Each number is 200 + 40 x the weight over its row's rms, rounded and kept within 0 to 999. Layers, rows and columns count from 0. The size before them is the row's rms in percent of the matrix's.

# up: layer 3 MLP up, 192x128, rms 0.0824, rows 150-166, columns 64-127
# down: layer 3 MLP down (transposed), 192x128, rms 0.0608, rows 150-165, columns 64-127
# gate: layer 3 MLP gate, 192x128, rms 0.078, rows 151-166, columns 64-127
up150,095,157,156,192,213,142,220,217,235,238,216,185,231,203,161,241,186,214,194,163,229,185,205,214,166,195,193,171,111,171,137,183,186,280,179,242,199,140,187,148,217,57,234,185,151,158,183,185,260,255,238,212,240,254,255,261,183,136,169,180,221,156,193,186,172
down150,098,184,238,245,223,231,202,227,182,253,198,127,257,245,194,213,141,279,108,234,266,159,193,229,233,203,145,225,237,202,284,214,253,181,186,163,127,209,204,212,129,280,246,258,207,228,240,246,186,160,217,145,142,231,145,169,219,184,166,181,232,252,131,190,199
gate151,103,256,249,229,169,199,238,269,238,213,153,185,273,197,250,208,131,201,184,225,131,216,226,202,236,116,255,172,126,227,236,164,198,192,196,172,142,228,219,149,171,157,212,200,261,204,170,192,238,179,150,184,231,192,235,217,208,200,186,186,215,253,228,156,218
up151,095,225,187,128,202,224,166,170,337,164,149,132,197,149,228,236,226,221,150,228,265,221,283,212,210,218,146,200,210,182,243,201,235,230,236,220,199,152,160,193,155,253,239,176,239,231,219,231,196,166,172,165,240,220,218,235,214,278,161,168,259,217,204,293,221
down151,089,204,266,266,232,174,226,241,123,163,158,168,203,234,214,190,225,118,127,195,159,197,103,167,187,160,229,186,191,180,170,147,236,128,186,214,193,241,247,217,228,200,180,164,158,212,218,159,149,180,213,215,178,217,205,255,258,160,177,276,170,176,252,154,187
gate152,107,170,255,230,305,183,257,245,278,195,259,175,208,174,130,206,225,231,136,182,163,188,202,232,134,172,187,226,189,158,260,253,172,212,162,237,216,183,182,163,152,201,155,171,181,181,248,163,172,159,225,130,209,191,235,229,198,226,189,221,166,186,239,257,164
up152,101,249,165,197,132,213,141,183,142,160,264,213,164,244,226,165,218,233,233,217,170,186,279,260,302,223,224,232,115,216,223,146,160,164,254,202,184,207,212,250,242,180,181,220,142,180,208,256,198,160,135,133,246,260,197,161,156,230,208,190,222,242,210,158,206
down152,102,160,220,175,246,168,186,173,195,201,253,175,226,122,223,246,259,241,238,239,291,153,160,186,101,159,280,199,129,156,253,251,183,172,247,204,176,155,156,139,207,194,231,228,211,223,200,265,256,184,247,150,242,188,233,262,230,247,221,167,164,240,273,203,213
gate153,100,235,203,200,174,291,246,188,249,151,191,132,263,218,226,185,162,131,194,123,176,170,229,191,228,223,240,190,242,194,205,191,131,218,181,157,225,262,204,160,225,206,143,186,285,200,171,151,252,211,255,174,167,169,149,250,216,186,227,159,195,234,144,234,209
up153,087,147,194,179,213,225,243,183,156,187,187,176,164,191,180,174,234,201,233,172,255,209,190,160,192,171,242,195,164,99,216,197,200,170,177,172,246,157,182,209,178,191,192,203,149,241,145,212,216,225,184,304,217,183,247,140,194,165,249,219,154,139,202,200,277
down153,096,223,188,212,170,241,196,214,265,170,210,193,258,208,199,203,137,131,211,197,153,192,212,210,260,217,198,202,241,184,200,183,173,212,190,243,183,230,246,195,285,203,134,136,272,194,246,216,174,208,326,129,189,213,153,258,209,189,197,174,156,258,121,242,189
gate154,088,188,159,198,235,197,199,186,152,185,139,218,292,172,208,197,185,233,150,138,248,155,186,197,226,256,229,120,184,177,288,250,242,178,136,210,241,220,236,196,181,207,187,171,237,118,162,220,191,182,218,173,184,104,193,232,105,172,215,218,278,190,174,208,244
up154,087,178,157,176,223,225,183,118,205,242,222,184,237,202,154,175,264,185,230,144,178,207,165,207,228,147,220,154,136,170,184,230,180,180,239,154,142,154,199,239,254,181,189,176,177,204,214,217,146,193,192,211,270,219,181,92,234,201,260,160,188,275,196,226,223
down154,096,211,146,150,150,253,214,130,134,177,159,229,241,204,217,237,170,225,165,185,244,157,218,192,211,159,246,187,197,198,293,196,218,225,109,209,166,151,218,231,255,246,116,180,236,111,189,213,193,212,213,153,151,155,167,167,121,200,188,193,252,189,125,209,246
gate155,095,224,151,176,221,198,193,215,145,225,180,200,254,190,173,183,226,225,182,196,168,190,193,191,186,206,227,206,183,187,229,139,172,114,182,286,138,225,222,203,158,259,239,208,217,223,266,214,283,180,233,256,192,219,232,161,227,198,145,257,256,207,155,176,248
up155,106,156,197,199,138,200,225,129,156,254,258,226,150,216,119,170,216,189,153,120,157,180,154,183,250,150,156,193,219,230,171,249,226,213,235,219,183,221,178,154,244,216,196,109,221,190,188,189,220,153,176,198,178,159,221,254,234,185,206,250,149,223,252,149,203
down155,099,235,164,179,211,152,181,248,140,264,163,208,200,237,150,216,255,244,165,174,193,169,231,186,245,172,169,190,205,259,239,149,205,120,235,257,163,163,201,256,205,196,177,216,171,141,239,270,207,182,191,216,153,124,218,188,258,155,209,243,282,177,185,200,234
gate156,107,185,209,151,190,189,230,212,318,214,234,163,180,212,200,213,208,243,249,217,227,109,221,259,209,317,199,203,177,229,194,200,142,168,173,228,174,240,225,167,153,220,213,208,190,238,228,182,271,278,152,185,290,224,182,236,190,191,301,195,190,149,230,189,206
up156,092,244,165,237,231,264,232,278,266,197,171,238,243,247,166,160,239,252,189,231,254,169,150,196,198,206,131,181,243,305,150,197,215,252,160,213,126,173,132,245,190,145,159,245,172,211,257,217,139,249,271,198,266,187,210,210,263,220,281,168,253,231,233,232,200
down156,106,199,223,229,255,235,175,213,125,214,195,180,209,162,251,209,181,193,151,212,238,300,191,145,113,129,218,150,164,227,254,150,184,172,241,182,222,174,143,163,259,176,198,196,216,194,185,263,158,190,170,220,72,222,170,180,223,198,105,186,258,217,215,277,198
gate157,118,237,209,204,174,145,192,106,181,184,266,202,111,163,132,236,217,149,253,271,182,141,199,189,203,116,179,267,169,176,194,196,222,144,259,191,211,191,210,104,207,204,177,167,182,226,174,252,164,119,224,151,201,233,173,192,251,164,196,128,183,219,208,243,193
up157,098,131,168,196,159,188,188,148,159,209,198,222,220,163,230,247,227,231,196,253,147,272,226,183,212,160,208,200,220,173,216,189,209,189,263,193,278,177,165,193,218,191,243,271,161,158,243,248,133,185,178,216,284,168,194,142,190,245,187,219,201,210,271,172,227
down157,103,201,180,189,212,220,179,180,179,180,238,207,234,204,169,151,259,147,129,209,236,178,183,214,213,147,177,244,217,275,123,145,217,155,214,250,165,209,179,232,205,188,240,206,162,303,294,187,217,210,244,213,157,209,196,197,162,169,228,189,187,135,239,225,216
gate158,094,223,235,168,172,235,251,210,155,219,159,217,227,217,187,196,158,305,150,170,191,173,287,178,225,252,153,199,223,196,143,142,182,176,193,254,296,250,216,249,145,234,189,205,164,208,153,213,271,195,151,217,166,218,218,214,217,175,186,146,278,266,225,256,147
up158,090,271,142,171,229,182,255,122,221,220,212,203,175,217,161,240,200,218,192,185,175,281,243,260,230,235,268,207,207,235,279,194,175,260,211,186,174,181,192,242,144,160,201,154,102,218,159,210,154,209,157,135,168,223,122,293,208,225,199,199,251,209,214,205,168
down158,098,142,128,231,210,207,170,244,238,194,152,209,156,196,230,191,184,194,275,235,201,179,107,210,211,189,211,201,164,231,202,239,211,210,231,167,137,175,181,155,270,210,243,234,249,135,206,216,213,209,262,269,260,256,201,186,218,227,176,234,172,215,193,164,230
gate159,106,117,202,202,234,237,177,198,189,231,218,201,225,183,195,199,82,259,238,178,205,216,173,220,188,248,191,186,148,223,132,266,165,214,184,162,282,255,162,229,241,165,221,227,224,231,246,169,208,222,224,193,249,219,146,145,132,178,202,205,210,202,230,151,275
up159,101,193,206,220,262,204,209,144,194,238,224,205,206,203,235,258,183,202,190,150,196,204,190,269,155,231,148,225,137,226,189,230,228,244,207,238,207,267,188,174,150,126,233,187,166,200,194,244,225,205,149,103,256,267,189,225,252,178,243,222,245,216,123,181,219
down159,101,293,151,178,142,242,242,231,200,110,213,153,186,201,141,187,144,187,166,238,212,199,209,200,198,208,201,229,228,220,180,180,213,165,217,175,126,199,266,203,187,259,161,130,212,188,186,199,208,161,183,223,138,149,237,195,122,217,192,191,226,193,186,239,187
gate160,102,145,211,196,163,239,270,222,205,214,141,221,220,165,210,116,204,159,202,245,233,170,213,211,217,252,176,218,182,153,169,266,211,153,295,211,142,126,230,152,172,185,199,208,160,100,182,271,185,197,224,194,238,255,245,209,173,228,148,177,173,221,187,302,176
up160,099,179,233,270,209,234,163,261,189,201,231,162,189,211,164,265,220,224,167,203,175,192,168,188,230,147,197,143,251,122,197,219,226,160,223,212,166,194,229,162,136,151,220,149,222,197,218,168,192,177,118,180,170,147,306,205,198,227,157,193,146,285,163,204,245
down160,097,178,206,156,180,226,288,208,209,172,192,148,236,140,220,101,224,162,194,249,252,138,192,150,155,208,220,241,140,289,163,208,144,184,226,192,226,180,181,149,227,233,200,237,155,106,224,219,239,182,232,151,209,256,151,231,224,196,203,186,162,160,255,286,159
gate161,100,247,230,185,245,180,196,241,154,171,144,233,163,190,223,203,267,203,212,155,199,176,230,232,230,204,179,221,245,232,212,190,197,247,186,265,209,181,83,186,149,194,206,316,191,263,119,174,228,207,208,146,237,226,138,229,171,228,217,204,307,230,131,199,124
up161,099,187,212,248,258,263,230,231,241,146,191,182,246,121,238,153,203,288,260,169,143,159,180,240,159,124,185,169,213,170,185,208,176,204,178,142,207,202,203,196,249,213,248,192,287,192,142,210,225,195,192,176,182,187,238,254,203,174,155,193,262,185,166,195,226
down161,103,219,185,128,161,158,171,193,217,262,233,192,199,202,161,230,175,176,89,193,252,207,210,181,213,279,187,192,247,219,182,133,210,242,280,216,211,173,260,218,183,177,148,198,172,216,214,291,192,201,222,203,196,178,206,186,165,236,212,198,117,167,239,182,229
gate162,097,245,128,153,265,259,194,234,201,271,192,152,203,226,150,214,206,188,312,163,346,179,137,157,181,317,198,186,209,238,176,225,137,228,143,161,226,206,133,174,202,201,222,222,200,195,204,206,242,210,226,231,225,240,168,228,202,243,226,195,153,248,183,233,222
up162,103,205,175,208,179,173,218,107,252,162,175,194,224,190,183,230,194,195,229,147,219,233,259,183,203,185,159,216,225,199,287,169,243,211,260,213,212,221,187,199,214,163,230,187,231,155,198,152,254,229,254,186,173,232,131,230,214,254,263,199,173,264,190,212,237
down162,103,157,273,201,252,198,215,287,111,181,245,174,243,182,202,207,215,161,112,239,189,186,172,227,187,193,276,267,225,151,131,239,234,177,200,180,230,168,238,170,211,246,211,222,203,217,171,263,156,162,154,234,246,149,284,206,136,103,170,173,229,147,248,142,172
gate163,114,187,170,216,186,231,171,227,219,214,151,245,214,231,197,174,238,158,136,172,226,185,195,221,203,107,249,198,195,269,135,215,125,157,144,236,260,271,245,207,86,182,186,191,196,160,268,274,171,145,153,223,168,185,188,227,212,225,130,169,173,201,186,186,164
up163,109,233,277,207,182,191,169,186,222,213,107,250,246,217,187,160,223,147,189,251,225,193,202,256,179,207,190,181,305,234,168,189,150,198,122,241,315,184,174,226,145,185,131,213,199,145,217,206,203,155,196,155,177,176,180,277,185,221,174,170,117,229,160,193,158
down163,106,179,184,213,246,182,160,210,226,244,160,286,248,223,168,186,180,182,217,276,163,186,314,178,225,200,204,190,252,198,206,257,215,269,159,179,212,118,159,188,214,198,218,207,253,213,204,141,225,219,152,186,237,257,252,159,142,160,206,145,180,154,130,145,281
gate164,089,164,244,205,208,178,239,183,230,188,181,286,220,175,277,124,237,168,244,214,238,142,140,239,180,209,140,263,166,179,181,197,251,206,193,116,169,217,246,210,224,227,230,197,189,169,218,198,189,231,261,170,208,150,151,215,167,206,232,250,154,234,196,238,247
up164,094,195,219,169,159,172,190,236,183,163,244,152,227,186,181,212,107,288,244,159,203,226,289,233,223,144,213,213,213,158,229,208,235,221,232,190,242,199,244,185,194,240,197,194,208,236,183,101,204,120,161,237,203,237,250,220,145,224,156,168,207,88,175,231,171
down164,099,176,208,208,158,176,229,142,231,241,141,264,144,170,285,169,270,180,201,254,198,175,123,191,167,236,184,232,209,211,173,164,189,189,227,149,185,177,186,188,182,188,245,199,195,203,195,261,178,248,199,176,198,138,133,202,231,230,262,271,193,231,231,210,209
gate165,106,180,206,89,254,211,181,216,205,178,180,200,260,192,187,223,155,206,262,157,173,235,153,198,265,246,220,200,185,162,129,207,203,235,210,156,215,229,183,222,172,278,131,160,273,191,124,131,177,247,222,209,185,203,254,164,213,210,96,235,214,197,155,163,220
up165,106,196,188,165,172,178,200,236,320,208,186,248,255,124,229,145,152,230,197,231,177,142,227,215,178,153,153,243,176,198,226,197,212,217,224,213,209,253,224,224,152,281,222,188,192,189,237,163,128,119,198,235,216,189,171,157,180,232,215,252,258,196,234,158,209
down165,098,249,210,241,183,228,239,222,201,251,229,201,171,268,198,155,157,216,130,225,188,140,208,135,165,212,230,230,232,235,238,234,256,135,195,244,167,188,282,196,232,224,229,182,146,226,186,211,193,176,157,210,259,223,140,247,169,198,223,219,253,254,275,287,180
gate166,102,203,197,173,222,182,188,162,160,248,257,257,152,158,207,176,195,208,270,182,192,169,226,174,176,187,264,193,168,258,154,225,163,192,236,133,149,199,84,165,218,168,239,189,144,120,145,243,237,212,157,226,216,233,174,209,224,210,176,275,158,172,205,196,200
up166,098,189,159,292,183,186,179,181,159,173,186,209,185,209,210,272,177,196,223,226,217,166,250,307,157,172,210,155,220,231,143,235,170,204,236,141,198,155,216,216,187,283,242,136,228,259,229,196,219,161,175,171,245,238,225,174,238,279,208,141,209,261,223,214,155